Weights of a small transformer language model.
Size: 14 layers, width 96, 4 heads of 32, MLP 384 squared ReLU, vocabulary 1024, 1.92M parameters.
Training: a variant of Muon for these matrices, 6336 steps.
Each number is 200 + 30 x the weight over its row's rms, rounded and kept within 0 to 999. Layers, rows and columns count from 0. The size before them is the row's rms in percent of the matrix's.

# up: layer 11 MLP up, 384x96, rms 0.204, rows 90-125, columns 0-95
# down: layer 11 MLP down (transposed), 384x96, rms 0.0496, rows 90-125, columns 0-95
up90,110,194,195,189,181,157,195,162,157,186,177,242,196,127,198,153,222,182,247,189,257,200,205,226,219,228,211,162,223,130,205,187,184,224,230,208,195,187,181,214,219,233,195,253,221,196,164,190,191,204,155,190,189,209,232,197,206,195,245,215,189,243,253,173,144,199,178,187,251,144,156,202,135,160,199,217,209,229,196,244,233,187,218,132,222,187,192,222,189,200,164,167,142,177,218,219,188
down90,105,175,211,173,220,199,250,207,213,222,133,185,175,173,171,176,165,251,167,247,135,189,198,206,205,171,224,227,188,196,200,280,204,191,176,204,193,163,236,196,195,236,201,212,162,183,197,167,218,253,190,171,196,201,228,220,197,211,193,193,192,213,167,195,185,198,139,253,209,270,213,203,222,246,170,185,189,258,176,180,180,197,225,237,212,206,139,206,230,180,100,182,194,216,191,221,210
up91,117,173,237,236,170,199,184,204,229,175,214,166,170,168,233,266,177,210,258,150,181,228,141,223,227,150,195,252,266,196,187,198,215,229,217,181,165,171,240,232,214,198,161,230,187,251,207,186,206,187,226,245,197,192,224,247,220,162,217,173,194,213,209,158,215,140,260,197,187,197,182,194,190,190,206,201,194,179,181,169,205,186,272,231,214,254,224,230,231,163,225,183,182,208,163,223,210
down91,122,218,216,234,188,223,144,205,208,220,201,197,216,195,176,209,199,178,176,127,221,207,177,203,196,220,218,184,198,200,214,188,183,246,177,189,243,224,236,239,191,194,174,187,209,180,233,254,173,165,215,197,142,206,190,219,195,223,175,251,160,174,201,227,242,158,171,228,206,174,182,220,214,177,253,208,262,240,207,248,203,218,166,236,224,176,188,202,201,187,245,157,147,209,129,107,237
up92,113,231,239,165,146,160,234,172,192,208,187,153,166,207,221,205,212,203,150,132,168,210,202,236,171,240,186,219,242,186,216,209,212,171,200,218,140,157,237,214,213,189,202,240,253,217,196,234,208,135,218,182,189,146,180,209,193,247,231,195,207,193,177,185,219,160,244,191,222,182,193,160,179,194,159,236,186,218,163,242,241,179,239,262,160,229,232,213,238,204,182,185,239,195,163,203,182
down92,117,215,175,124,251,216,177,233,161,215,241,210,199,195,165,224,170,221,232,201,218,167,218,187,141,227,175,227,203,173,213,216,195,188,161,201,253,198,131,196,199,150,211,204,239,207,156,215,129,222,158,191,224,198,232,209,218,167,280,220,193,208,241,210,219,184,216,193,211,204,167,166,230,233,205,175,199,187,189,214,216,150,190,188,271,257,211,205,236,203,231,173,182,209,178,157,223
up93,104,138,209,238,153,192,244,153,188,223,200,220,172,201,227,269,209,155,200,184,201,193,191,251,197,201,170,200,190,218,255,181,154,214,213,230,212,195,225,186,159,198,172,253,196,166,252,188,217,145,205,191,151,230,177,205,206,249,200,211,209,172,218,215,151,159,206,249,175,172,159,205,228,199,198,189,186,199,171,204,252,201,206,265,201,247,232,198,201,166,199,226,156,241,213,147,147
down93,106,219,177,167,244,233,248,203,206,200,242,195,157,180,200,130,224,222,206,133,197,187,156,219,173,212,202,184,162,213,197,191,175,254,238,234,209,216,216,151,213,268,209,202,194,173,228,222,181,209,227,199,191,167,186,251,183,205,198,206,197,180,161,233,232,164,190,194,193,116,191,251,196,169,210,205,229,258,196,241,124,166,162,211,207,240,227,193,186,193,192,210,210,248,169,176,185
up94,096,229,161,188,212,203,186,125,207,139,220,201,216,207,190,227,239,200,198,172,162,214,244,173,266,212,198,153,156,209,201,164,174,177,238,186,137,257,169,166,183,190,229,228,180,265,212,256,217,208,231,191,200,225,185,197,244,242,191,196,191,194,164,199,204,189,253,143,172,163,165,209,216,210,199,170,207,227,190,165,263,202,239,246,195,217,172,225,157,215,186,186,196,182,224,179,182
down94,103,209,181,203,194,231,187,227,205,222,181,207,191,219,164,191,219,166,155,172,192,206,212,177,179,234,236,168,176,236,216,225,180,226,235,158,238,205,127,213,278,184,160,235,256,156,180,211,159,185,193,246,206,213,132,232,199,163,201,234,194,233,229,250,200,153,196,173,237,182,201,172,189,196,204,201,266,237,236,204,197,207,199,152,249,216,173,195,172,230,212,192,183,231,248,252,224
up95,112,233,168,172,196,213,196,211,199,164,289,196,219,232,164,193,198,166,186,194,234,205,242,175,225,185,264,226,186,262,198,202,196,194,177,155,258,202,195,196,160,171,182,201,217,205,202,192,175,251,253,198,246,208,241,228,250,182,248,212,188,224,174,220,197,216,193,172,173,214,184,176,182,238,211,207,180,173,132,170,201,249,201,157,180,157,190,198,226,159,156,130,180,207,227,213,164
down95,107,243,194,201,173,255,218,187,247,161,202,229,228,234,164,182,148,172,176,213,178,214,163,216,196,188,209,200,228,217,224,114,141,162,219,218,196,247,172,232,190,243,195,166,163,227,237,216,220,179,165,211,224,189,183,245,161,199,183,216,178,229,234,142,232,196,151,223,231,264,241,219,201,142,189,178,202,173,160,194,237,231,193,193,224,173,215,189,228,193,193,149,195,182,208,198,237
up96,124,229,221,213,186,173,223,235,201,166,205,191,135,270,205,235,239,220,241,202,144,200,203,191,193,207,181,219,129,255,180,167,204,204,141,232,167,193,210,231,236,204,156,152,209,214,213,139,211,231,212,237,235,240,262,150,186,188,210,200,192,148,165,212,208,248,201,183,214,198,212,181,208,222,153,212,180,200,230,203,185,211,228,170,192,183,267,190,193,196,198,147,188,194,199,149,178
down96,126,196,222,145,200,244,177,167,176,168,212,222,225,193,180,151,211,185,174,239,193,185,203,206,285,175,221,222,198,183,191,199,214,155,204,165,186,139,251,195,204,280,187,190,193,205,206,235,210,219,207,141,250,176,207,197,179,212,175,221,218,176,213,247,222,198,189,198,201,222,179,156,214,229,235,252,168,236,122,212,189,170,226,175,164,185,162,143,205,270,213,186,212,209,224,212,209
up97,087,222,195,216,180,242,190,209,147,149,221,178,209,179,199,238,202,252,199,211,194,157,177,178,209,191,168,172,184,212,223,222,194,196,174,196,177,268,177,224,213,145,220,191,199,187,193,199,204,196,173,187,165,226,204,126,215,205,185,219,210,179,234,231,181,166,156,174,181,250,197,200,198,236,135,193,240,232,154,172,151,183,228,123,147,233,200,175,167,162,214,204,205,169,173,118,198
down97,091,175,183,194,204,157,231,269,214,180,170,236,146,253,200,183,249,202,207,211,187,198,215,195,183,223,240,136,213,181,218,227,202,207,260,219,228,154,219,163,204,179,185,200,187,240,235,174,215,230,247,182,192,221,250,174,136,157,208,208,197,235,159,145,171,178,171,211,176,191,246,181,228,176,206,223,162,170,200,213,206,257,183,224,183,225,162,258,195,186,187,199,201,229,189,246,152
up98,107,270,186,231,172,212,233,228,180,193,233,153,260,220,188,211,205,202,206,198,234,209,208,208,190,176,171,226,206,194,162,253,190,201,186,233,164,173,245,195,176,176,185,163,183,153,167,179,159,178,208,182,202,214,252,189,185,225,212,145,201,190,220,182,167,268,275,210,243,204,206,186,215,201,158,187,277,205,204,224,237,246,198,251,174,169,184,169,211,144,189,194,226,192,150,190,168
down98,101,222,222,222,207,168,205,259,204,212,205,201,218,215,238,231,175,277,203,223,226,186,190,176,157,172,189,232,137,205,144,246,147,185,129,233,194,161,222,226,176,234,247,209,195,171,172,172,191,166,203,170,166,218,166,139,263,199,187,142,203,192,191,211,219,229,211,166,168,210,177,207,185,171,148,184,220,251,205,209,166,210,171,191,209,221,233,188,201,172,194,174,207,143,178,209,187
up99,118,185,176,178,156,191,251,184,167,184,175,180,169,210,152,211,224,144,206,222,223,153,227,192,165,156,168,208,191,235,198,233,201,265,151,268,212,182,224,222,153,197,218,260,166,237,216,209,163,218,221,219,204,233,190,179,170,200,220,201,182,206,235,170,197,212,165,233,190,171,158,210,199,233,170,209,206,156,253,220,203,208,205,219,166,178,202,164,195,100,191,172,219,182,158,190,237
down99,114,131,205,237,184,190,205,205,219,241,171,205,149,187,229,182,197,222,175,181,199,150,218,227,161,218,220,181,213,187,208,208,174,251,272,173,186,266,163,175,219,217,249,201,178,181,276,211,210,206,189,164,169,156,239,218,179,242,225,191,180,187,222,249,206,214,145,216,175,193,184,220,258,200,221,241,169,212,197,183,197,204,209,172,204,198,221,187,235,151,231,130,160,232,184,224,194
up100,100,224,172,158,145,207,139,138,109,201,224,201,221,153,229,214,197,190,198,190,246,207,257,245,198,179,170,215,184,199,186,177,136,265,204,208,232,219,209,179,221,191,198,194,211,237,171,195,211,169,188,229,199,152,198,179,246,237,249,174,192,167,215,209,249,175,193,188,208,212,239,199,200,174,161,173,180,220,177,232,195,246,194,190,144,202,235,232,228,183,211,210,205,218,198,250,158
down100,093,179,174,242,190,214,171,238,242,183,227,179,221,217,223,198,140,222,230,202,200,190,139,217,269,162,208,183,133,172,176,251,234,166,209,182,161,158,193,165,164,183,212,197,215,158,182,201,217,230,255,179,174,240,205,234,246,121,187,175,170,178,180,193,195,191,192,277,179,189,210,172,230,198,185,207,183,211,192,171,178,200,217,216,207,189,157,178,219,182,229,181,233,163,194,138,190
up101,082,173,243,220,170,152,225,137,189,237,213,217,180,160,224,159,209,179,238,179,146,150,198,172,189,206,206,191,235,181,205,198,127,194,206,243,189,201,218,196,202,183,196,216,178,200,214,216,168,209,218,176,209,216,221,226,196,191,228,175,162,219,228,172,206,164,160,224,175,194,238,205,201,234,191,205,152,181,161,253,248,131,245,262,199,192,165,251,264,197,264,182,201,199,210,200,242
down101,089,175,214,223,165,179,170,213,159,221,237,164,166,235,213,173,199,154,208,181,182,197,211,223,191,160,179,203,246,160,209,197,182,229,202,197,196,146,306,222,187,225,118,235,198,218,219,176,209,205,194,178,206,256,208,212,203,217,275,172,191,202,276,203,224,200,174,188,138,219,159,186,201,210,191,207,184,187,189,182,234,197,267,202,190,161,175,219,244,204,215,172,174,182,222,235,206
up102,115,190,151,211,170,168,191,225,119,221,237,258,137,188,177,228,201,211,250,174,199,156,225,229,188,208,168,219,220,192,229,228,226,242,187,193,118,233,240,235,200,215,240,220,247,224,216,168,204,221,198,197,175,219,165,155,220,208,217,166,215,219,202,198,198,249,216,197,196,181,241,250,201,215,200,197,164,186,203,172,259,152,239,204,167,214,214,191,187,191,253,236,174,215,253,203,204
down102,115,200,188,252,209,225,203,214,229,270,259,244,199,244,199,193,150,219,248,153,189,233,225,264,163,170,206,203,203,195,202,220,189,215,263,218,262,261,220,225,177,182,209,202,219,215,236,217,237,198,197,210,223,211,195,195,226,164,196,176,180,205,198,221,209,188,144,211,169,138,217,186,190,234,224,158,213,195,244,140,197,154,225,198,228,177,223,145,193,180,232,197,179,185,219,213,256
up103,109,129,127,221,209,123,168,179,180,164,216,205,231,186,221,231,189,173,207,180,205,262,207,172,203,190,233,254,207,181,213,215,185,228,187,183,187,199,192,244,232,224,235,184,203,213,201,181,168,215,230,149,198,194,248,211,196,172,180,217,172,188,244,154,148,261,183,155,235,213,186,161,194,205,174,201,209,186,158,194,210,189,259,290,187,213,222,194,205,209,202,196,188,180,254,167,193
down103,108,171,210,177,192,174,189,178,163,237,200,216,231,191,196,230,251,208,179,193,211,225,215,193,251,220,225,180,251,209,224,219,200,177,203,203,223,248,173,206,218,225,183,199,185,215,189,231,218,226,209,191,169,185,179,217,146,148,222,246,197,183,282,267,167,216,153,228,204,206,153,156,205,202,148,202,201,224,238,181,222,195,211,184,205,203,139,190,191,180,121,215,142,200,109,207,184
up104,127,214,215,241,195,199,203,187,198,201,178,216,181,231,178,205,160,210,215,237,193,225,192,221,266,226,168,162,193,205,201,223,218,204,208,235,143,138,244,150,286,152,214,141,219,240,232,204,170,187,175,186,261,210,194,188,201,180,203,202,159,211,195,225,193,196,191,151,226,251,203,190,179,170,224,205,169,168,189,168,273,170,187,130,220,165,183,211,213,179,188,232,212,232,226,153,214
down104,115,215,179,228,237,204,184,219,219,250,186,204,202,154,209,183,147,220,194,184,229,186,212,211,244,157,186,187,192,203,180,232,188,216,196,195,240,200,179,191,246,179,221,180,231,211,203,266,219,223,196,200,201,206,198,192,204,210,159,224,157,217,197,245,244,238,203,153,176,253,218,170,265,195,270,219,150,197,198,195,190,193,206,114,235,248,148,166,191,214,206,204,190,247,239,182,278
up105,112,178,207,184,205,208,141,190,139,211,215,207,182,188,193,286,316,194,190,192,243,168,191,176,219,229,193,201,213,178,201,237,191,195,187,195,188,212,202,206,192,218,225,99,214,213,230,181,186,201,162,210,189,179,162,185,175,212,182,180,201,190,244,203,129,227,180,195,219,213,188,222,189,186,198,200,187,198,167,227,250,219,182,225,135,201,175,197,198,208,240,215,255,238,203,221,142
down105,114,188,216,164,233,254,214,229,220,188,164,176,231,175,165,216,219,230,167,220,194,194,234,188,220,203,197,182,177,226,232,218,163,212,189,247,202,148,137,214,247,273,277,160,208,219,241,188,209,264,183,201,217,190,176,208,211,174,220,170,231,220,244,216,164,241,199,182,188,281,203,194,213,182,197,205,166,217,237,191,259,196,229,248,218,208,244,167,226,165,199,166,208,173,192,190,198
up106,108,185,203,200,204,141,201,188,229,201,231,138,204,229,217,192,259,181,225,185,222,223,226,212,252,210,181,197,161,209,230,167,181,122,180,202,174,200,201,255,177,234,258,180,156,197,245,174,147,189,235,188,207,170,267,189,160,230,220,228,201,225,227,215,155,185,183,241,229,230,228,237,177,219,180,165,160,207,232,203,268,246,198,215,181,200,221,216,167,190,210,168,238,230,213,174,204
down106,111,227,175,202,178,183,140,209,191,198,238,195,185,253,185,239,172,217,205,218,169,184,213,148,216,204,191,189,176,192,191,161,192,174,249,188,200,167,150,224,203,173,155,229,212,234,150,169,204,191,195,142,235,186,210,136,250,232,192,230,186,192,176,200,225,224,240,254,198,169,216,230,250,203,181,226,148,227,169,208,149,203,154,162,201,211,168,177,196,166,297,204,224,195,202,176,207
up107,034,218,221,169,180,199,203,205,242,193,200,161,201,184,249,250,210,208,238,206,250,221,228,154,185,219,220,166,197,226,188,175,205,194,232,175,239,190,181,208,150,218,195,234,227,156,189,205,210,232,196,179,131,170,220,221,209,224,206,210,239,252,210,199,228,232,167,201,166,191,200,189,176,141,241,221,248,157,165,152,232,206,132,201,199,139,150,258,155,173,206,245,185,213,214,167,231
down107,030,176,229,239,161,233,213,200,211,230,203,187,185,186,198,205,224,188,175,176,243,183,85,197,224,167,185,159,228,247,205,185,169,186,184,232,148,168,216,146,201,164,258,155,234,234,228,201,201,208,260,223,126,229,222,218,218,159,245,209,247,224,207,191,201,210,217,189,192,209,226,200,224,191,161,165,193,152,226,184,177,203,196,196,188,192,186,196,234,227,166,193,158,176,206,244,165
up108,106,160,192,225,179,219,135,184,234,215,159,166,175,170,235,199,202,192,175,282,202,176,222,184,216,211,191,198,187,241,175,187,163,167,210,219,227,187,187,204,157,221,200,237,233,169,199,161,220,215,173,228,188,207,190,236,202,225,182,134,235,185,145,190,185,179,223,191,207,207,220,228,242,214,160,208,206,139,207,134,238,231,210,219,214,218,250,171,183,157,270,247,228,206,144,208,174
down108,101,164,145,218,220,166,204,213,175,163,245,229,189,166,220,236,195,262,191,182,205,140,172,155,204,201,183,172,198,235,193,222,194,250,145,206,151,155,236,205,160,230,155,172,189,219,178,160,135,183,200,222,255,234,226,249,236,185,190,186,216,256,195,203,194,184,162,187,213,170,184,220,258,206,202,174,193,180,245,179,237,222,199,201,220,229,183,173,211,137,183,192,205,223,212,157,220
up109,091,210,192,259,175,229,178,239,220,198,224,191,243,160,173,184,213,232,227,192,176,156,251,205,196,198,193,222,214,171,192,166,234,192,227,210,202,199,222,183,222,228,193,263,238,117,227,231,167,197,222,242,262,184,218,194,225,212,171,192,225,190,147,233,180,202,227,176,217,225,208,170,206,224,226,180,207,176,173,132,196,200,175,293,220,186,194,214,187,164,197,191,261,209,219,250,154
down109,087,191,194,190,221,215,209,209,182,146,196,209,253,176,191,191,202,188,190,223,231,170,196,157,206,161,162,209,182,215,194,164,218,157,192,167,201,252,206,150,222,169,226,206,237,159,169,183,206,148,223,187,203,213,271,207,168,188,159,224,183,232,236,142,195,148,181,170,180,181,220,202,158,247,194,202,244,152,174,223,193,129,215,192,231,249,170,183,198,251,175,211,242,240,188,191,267
up110,108,206,181,230,186,213,196,180,238,192,212,125,143,209,240,214,173,202,202,207,229,179,161,204,253,151,244,191,215,172,143,191,256,186,217,205,203,220,258,214,198,250,184,134,227,196,220,187,167,172,213,218,217,238,236,180,217,240,207,211,225,266,215,202,183,248,195,199,199,209,169,168,186,185,156,158,236,131,188,217,240,164,254,186,156,186,185,183,217,200,250,186,213,191,189,218,197
down110,107,198,174,243,199,182,216,121,163,189,279,217,213,223,219,190,208,184,195,194,225,255,201,238,228,221,228,231,154,236,185,171,200,170,208,225,202,197,170,180,169,226,220,185,232,216,223,260,264,192,242,213,205,225,194,221,205,184,165,181,189,175,168,164,220,223,231,177,158,250,238,246,156,150,193,249,202,159,214,250,175,219,147,181,186,164,214,171,166,188,189,193,217,196,215,181,239
up111,109,160,214,204,194,220,240,124,166,143,189,190,195,246,277,168,178,239,251,192,177,220,201,180,247,200,190,228,187,169,214,212,255,210,172,213,151,167,205,174,242,172,239,181,190,208,200,232,240,225,179,181,254,209,233,215,202,197,191,227,157,184,149,223,196,214,208,198,232,264,184,184,169,218,221,232,178,172,173,199,227,215,201,204,228,232,155,226,189,163,197,185,173,235,177,145,156
down111,108,186,161,179,225,165,170,240,243,218,191,178,203,189,203,171,173,182,191,167,243,203,190,222,182,222,141,231,207,206,249,223,157,193,247,242,174,222,151,181,159,237,189,175,213,192,192,239,191,189,209,190,189,114,174,174,202,193,153,221,128,166,193,217,215,193,166,219,202,266,161,151,199,198,256,247,170,244,231,210,209,181,152,228,220,201,234,154,172,230,193,203,201,218,205,186,186
up112,100,220,220,199,148,219,221,123,214,190,131,201,211,256,123,213,211,197,159,217,220,188,180,189,235,194,194,212,197,165,245,196,213,208,132,191,196,215,208,204,228,142,169,196,236,243,192,149,218,177,234,216,163,201,172,205,199,231,219,195,147,228,227,239,216,214,186,206,192,195,262,165,217,175,166,175,197,248,273,203,230,171,196,186,204,221,202,184,218,174,213,222,156,186,160,225,228
down112,097,149,247,242,207,163,206,218,160,208,207,248,218,192,186,196,260,179,169,224,257,237,231,165,147,201,191,254,207,196,241,196,208,236,147,253,200,201,208,173,231,213,216,183,203,189,197,207,191,182,169,169,137,187,246,187,203,210,258,167,172,160,193,254,192,192,200,198,162,213,222,209,175,232,261,194,180,227,234,195,191,155,172,159,127,170,243,188,204,216,189,161,202,203,213,225,206
up113,095,196,229,168,215,208,207,212,178,157,199,218,182,176,197,165,238,113,222,191,187,267,221,195,244,187,202,208,170,207,161,184,203,216,169,250,148,165,225,173,257,188,192,205,209,170,141,214,173,185,248,188,214,191,199,206,169,238,150,213,251,231,196,218,228,193,198,166,134,178,216,193,259,235,210,214,265,172,243,222,178,189,224,224,187,177,217,161,182,176,247,235,198,182,220,234,205
down113,089,268,181,208,219,208,191,197,217,194,211,243,197,156,224,170,223,196,208,219,147,240,205,233,201,258,220,245,187,210,196,217,202,155,180,234,149,240,181,175,211,163,247,194,181,172,225,171,217,139,273,171,174,183,229,229,237,175,198,119,203,185,218,125,204,163,207,211,191,243,205,200,205,205,200,146,150,194,216,194,169,205,196,246,225,186,199,156,201,227,207,182,199,217,151,216,183
up114,080,148,137,166,194,185,291,172,219,147,186,182,265,239,223,200,238,222,186,225,204,205,179,217,217,187,208,212,217,245,226,227,219,237,252,232,207,211,220,227,207,130,207,199,204,181,227,206,176,268,199,196,183,188,194,239,230,222,179,174,208,236,212,184,158,191,223,243,162,230,249,229,214,193,149,225,180,213,162,211,254,213,238,184,208,222,220,198,196,176,213,225,206,190,164,162,158
down114,089,190,187,189,220,208,176,149,223,217,229,154,205,182,169,256,301,282,188,210,183,157,222,142,210,209,182,161,174,210,188,216,183,158,165,197,189,169,187,170,230,205,204,208,254,220,189,182,157,168,212,172,207,235,212,182,241,222,179,145,184,206,227,219,183,206,199,174,186,212,126,177,205,258,157,180,231,227,198,193,192,213,199,199,195,213,200,228,184,142,180,217,193,174,138,215,204
up115,123,176,234,152,190,250,177,206,177,188,212,199,217,217,188,265,225,221,194,225,196,211,201,207,205,200,236,213,139,178,215,196,182,244,194,234,232,200,229,190,201,259,165,154,202,161,168,178,174,246,214,177,274,200,196,195,280,215,232,217,182,219,214,152,194,244,201,200,164,154,185,199,201,245,188,183,247,266,173,237,270,193,171,221,156,203,184,215,178,170,190,222,167,235,215,194,199
down115,120,202,228,216,164,225,190,198,159,180,187,241,208,237,194,189,208,198,201,163,250,221,253,196,195,237,249,235,217,204,201,180,207,224,237,205,157,188,202,181,203,232,236,188,189,138,211,253,237,219,170,196,175,212,175,216,303,227,162,210,171,210,147,203,227,204,228,214,169,222,213,194,203,227,234,215,177,184,261,187,256,202,175,238,162,219,198,194,207,227,239,163,205,210,125,192,142
up116,080,177,210,226,212,161,212,219,199,159,202,226,216,152,161,160,203,166,160,274,172,161,172,209,153,212,244,195,182,212,199,226,235,188,180,249,195,122,225,182,192,186,260,232,197,207,243,235,216,156,194,156,219,150,173,206,202,230,235,216,186,190,175,141,255,226,194,226,232,198,203,212,226,196,218,206,177,158,192,259,222,224,219,240,226,167,225,244,190,176,226,192,214,224,219,184,238
down116,080,194,228,222,187,168,148,230,174,154,217,150,160,192,209,170,203,216,203,260,183,178,191,222,163,202,199,214,222,210,222,227,233,149,264,211,181,81,212,198,197,222,181,198,194,220,183,169,207,197,158,159,227,200,222,189,201,208,255,189,156,249,238,212,258,207,183,216,207,224,214,221,226,148,174,260,185,219,206,202,207,204,228,215,199,150,214,230,219,241,226,209,204,215,214,240,162
up117,093,231,211,194,155,246,189,226,171,229,159,194,178,152,195,183,169,178,246,212,210,240,185,161,193,182,225,129,237,193,228,201,195,150,173,235,244,155,210,129,216,172,188,189,182,223,188,169,188,202,187,153,243,251,221,164,194,153,173,198,161,173,165,198,192,174,177,200,250,220,210,183,172,221,208,221,196,165,192,239,188,121,203,239,140,202,188,237,193,195,218,223,234,232,209,216,223
down117,095,235,160,205,225,181,240,218,136,185,199,136,213,182,173,195,169,174,231,210,187,201,196,228,185,180,216,163,234,205,204,162,180,181,163,210,143,214,185,177,220,158,170,238,218,177,236,198,177,228,216,271,182,206,246,248,188,161,281,211,154,189,160,226,165,208,214,213,188,134,208,231,237,204,197,132,196,177,195,214,195,181,224,200,206,229,159,192,134,177,193,208,213,214,228,229,178
up118,062,197,180,206,212,163,205,262,194,193,187,188,192,222,204,190,156,229,189,195,208,147,142,143,174,226,212,222,244,267,183,210,207,172,192,171,138,222,216,212,239,167,197,235,258,197,239,217,248,197,221,196,220,227,206,156,186,260,247,178,271,151,183,162,182,149,190,187,187,246,176,209,196,216,198,192,225,212,190,154,152,204,202,169,216,190,220,243,139,173,220,192,182,176,207,215,201
down118,062,224,175,195,122,153,191,251,180,214,241,174,154,224,173,212,198,162,182,173,204,172,161,165,158,217,225,230,173,240,199,198,214,214,183,209,209,192,187,237,230,255,216,178,199,215,253,179,182,240,226,197,151,205,204,189,126,204,212,193,239,197,162,152,146,157,141,195,167,175,174,201,199,210,229,171,170,225,159,177,239,234,205,194,248,190,169,146,172,207,197,184,159,184,211,197,179
up119,031,199,204,170,175,207,228,189,182,203,157,173,254,273,155,224,217,197,208,156,264,206,194,177,197,208,209,208,264,223,230,150,220,153,198,166,178,242,174,244,208,175,159,169,186,150,228,198,197,227,213,155,178,233,151,221,231,200,219,166,188,233,211,203,154,173,157,148,213,182,193,267,156,203,222,217,232,180,205,158,165,215,209,175,215,238,219,171,212,223,215,209,223,223,249,200,181
down119,025,180,216,216,240,225,208,163,198,237,192,180,191,257,199,228,225,174,179,221,228,200,182,209,255,206,213,249,233,183,240,196,170,184,189,224,156,193,193,254,179,218,167,191,266,227,212,204,198,271,242,229,164,225,187,198,210,193,190,212,195,232,124,173,232,257,262,152,241,180,210,150,180,211,228,184,175,182,249,176,221,205,180,226,205,193,197,208,180,186,193,165,197,250,178,264,166
up120,068,239,168,141,202,232,178,170,213,200,198,218,147,178,210,172,222,202,129,194,177,258,185,157,184,220,226,143,181,195,201,178,180,201,194,201,210,202,190,231,174,237,189,182,227,167,204,207,195,186,132,176,198,186,161,173,230,210,163,150,177,150,197,137,167,207,240,208,198,218,237,206,210,219,214,196,182,204,202,264,227,198,209,264,177,241,213,185,205,170,222,215,160,215,128,182,133
down120,066,174,157,259,189,151,129,225,177,222,222,210,209,219,230,200,235,229,154,207,201,233,192,199,208,259,243,184,172,198,180,168,189,136,216,230,255,209,228,203,211,218,224,230,252,232,175,206,168,247,191,193,258,163,238,212,196,199,200,235,223,186,210,214,199,198,206,182,204,233,200,149,184,203,133,160,230,226,189,167,223,202,194,176,194,169,231,138,197,175,148,213,152,243,176,200,201
up121,112,144,192,223,214,209,177,145,254,189,239,160,191,192,186,181,178,202,153,175,225,192,181,188,154,226,252,183,190,199,200,217,178,213,194,175,191,195,196,209,168,192,156,193,216,166,175,259,214,220,201,177,218,211,248,170,223,184,227,204,196,282,218,118,173,138,230,191,209,232,198,196,188,211,198,139,234,243,138,243,219,185,218,261,224,194,203,197,209,191,175,181,245,242,239,208,212
down121,107,182,262,192,261,178,225,186,281,155,178,132,205,204,200,203,173,222,188,240,232,201,197,175,179,203,177,202,196,196,209,120,186,202,187,193,208,173,212,148,193,238,230,200,211,201,178,173,174,205,233,202,213,202,201,175,195,225,205,170,194,195,172,158,220,262,222,204,156,241,244,210,162,245,199,159,166,200,191,199,280,157,197,250,228,187,181,150,197,216,148,209,233,219,188,225,203
up122,113,172,167,226,215,258,221,197,207,176,144,210,190,161,184,189,207,194,209,218,154,213,217,232,218,203,153,232,231,224,235,226,204,215,199,202,207,191,217,205,166,199,192,191,198,188,159,214,224,245,201,163,199,222,275,178,230,175,238,217,182,171,226,220,176,213,206,240,294,208,183,177,207,184,190,209,227,196,216,246,220,110,230,204,267,203,217,213,150,207,148,170,231,223,235,196,140
down122,108,191,236,175,200,127,245,202,217,164,240,195,205,215,196,197,246,168,206,177,146,201,152,231,176,195,184,183,237,218,142,150,223,130,171,206,211,168,190,191,233,158,200,199,180,230,181,192,212,240,232,230,214,181,262,206,194,187,241,184,177,259,243,160,164,235,182,211,220,230,219,253,160,232,183,178,212,203,212,238,198,254,186,226,183,146,216,240,162,207,188,205,212,215,197,179,171
up123,082,166,209,184,188,209,182,231,178,214,164,240,167,200,186,204,232,206,206,205,197,166,188,121,207,203,177,166,192,164,213,133,213,210,188,260,219,163,257,211,186,179,219,143,221,181,187,188,265,252,184,185,236,199,257,207,165,181,193,220,166,152,175,202,177,213,219,212,229,208,224,200,209,192,215,209,203,223,236,202,143,218,256,290,237,148,186,225,181,180,161,239,214,191,209,224,187
down123,084,200,184,160,177,210,191,255,176,208,212,147,190,151,212,192,223,174,212,199,192,191,183,182,234,191,206,189,203,180,162,205,230,225,250,246,150,178,220,218,251,166,206,199,213,172,174,146,225,209,261,236,201,192,214,202,207,205,202,241,109,213,196,174,166,200,231,162,239,211,236,219,198,216,266,265,214,147,165,226,236,232,249,208,230,178,176,244,197,204,166,247,225,208,210,220,211
up124,089,196,208,214,241,216,212,228,166,191,155,186,176,187,173,209,172,236,193,205,172,206,142,175,249,184,225,223,212,130,253,202,157,136,189,217,183,156,187,227,250,187,177,162,194,235,184,160,191,195,160,159,128,240,236,252,183,185,198,201,198,233,136,211,235,166,188,174,202,223,258,196,227,222,268,196,193,209,185,202,244,202,181,166,183,195,229,190,178,168,222,203,182,218,228,172,214
down124,094,282,183,208,254,186,163,222,180,222,160,232,207,186,229,221,168,221,177,163,224,202,236,219,229,218,236,199,192,199,162,201,172,232,257,236,206,262,182,198,237,221,235,182,174,190,220,208,267,204,188,180,179,169,172,201,225,172,168,231,149,152,190,235,183,195,203,204,172,268,242,180,173,166,196,225,202,207,233,149,223,177,186,164,180,206,200,140,204,190,190,155,179,194,153,157,220
up125,090,210,207,215,231,219,228,210,194,176,271,231,201,246,194,213,176,230,160,145,220,187,202,226,201,184,147,182,235,163,171,201,180,131,159,187,207,175,171,176,193,237,211,207,195,296,174,209,215,234,239,198,234,201,198,224,205,219,201,225,171,164,179,227,193,217,206,185,143,231,198,186,264,233,227,238,178,229,189,203,248,192,209,251,171,214,208,239,176,189,172,219,152,223,243,181,148
down125,101,183,215,190,269,229,170,191,220,189,221,193,182,150,203,270,209,209,155,183,219,160,194,146,208,178,252,216,171,239,238,199,171,252,206,191,240,220,192,231,230,154,203,205,156,165,200,228,183,140,169,232,183,194,168,235,163,232,215,236,184,242,195,170,144,214,236,203,222,196,174,191,202,186,193,209,201,176,204,257,211,213,195,203,236,207,200,224,258,188,147,173,185,253,183,205,265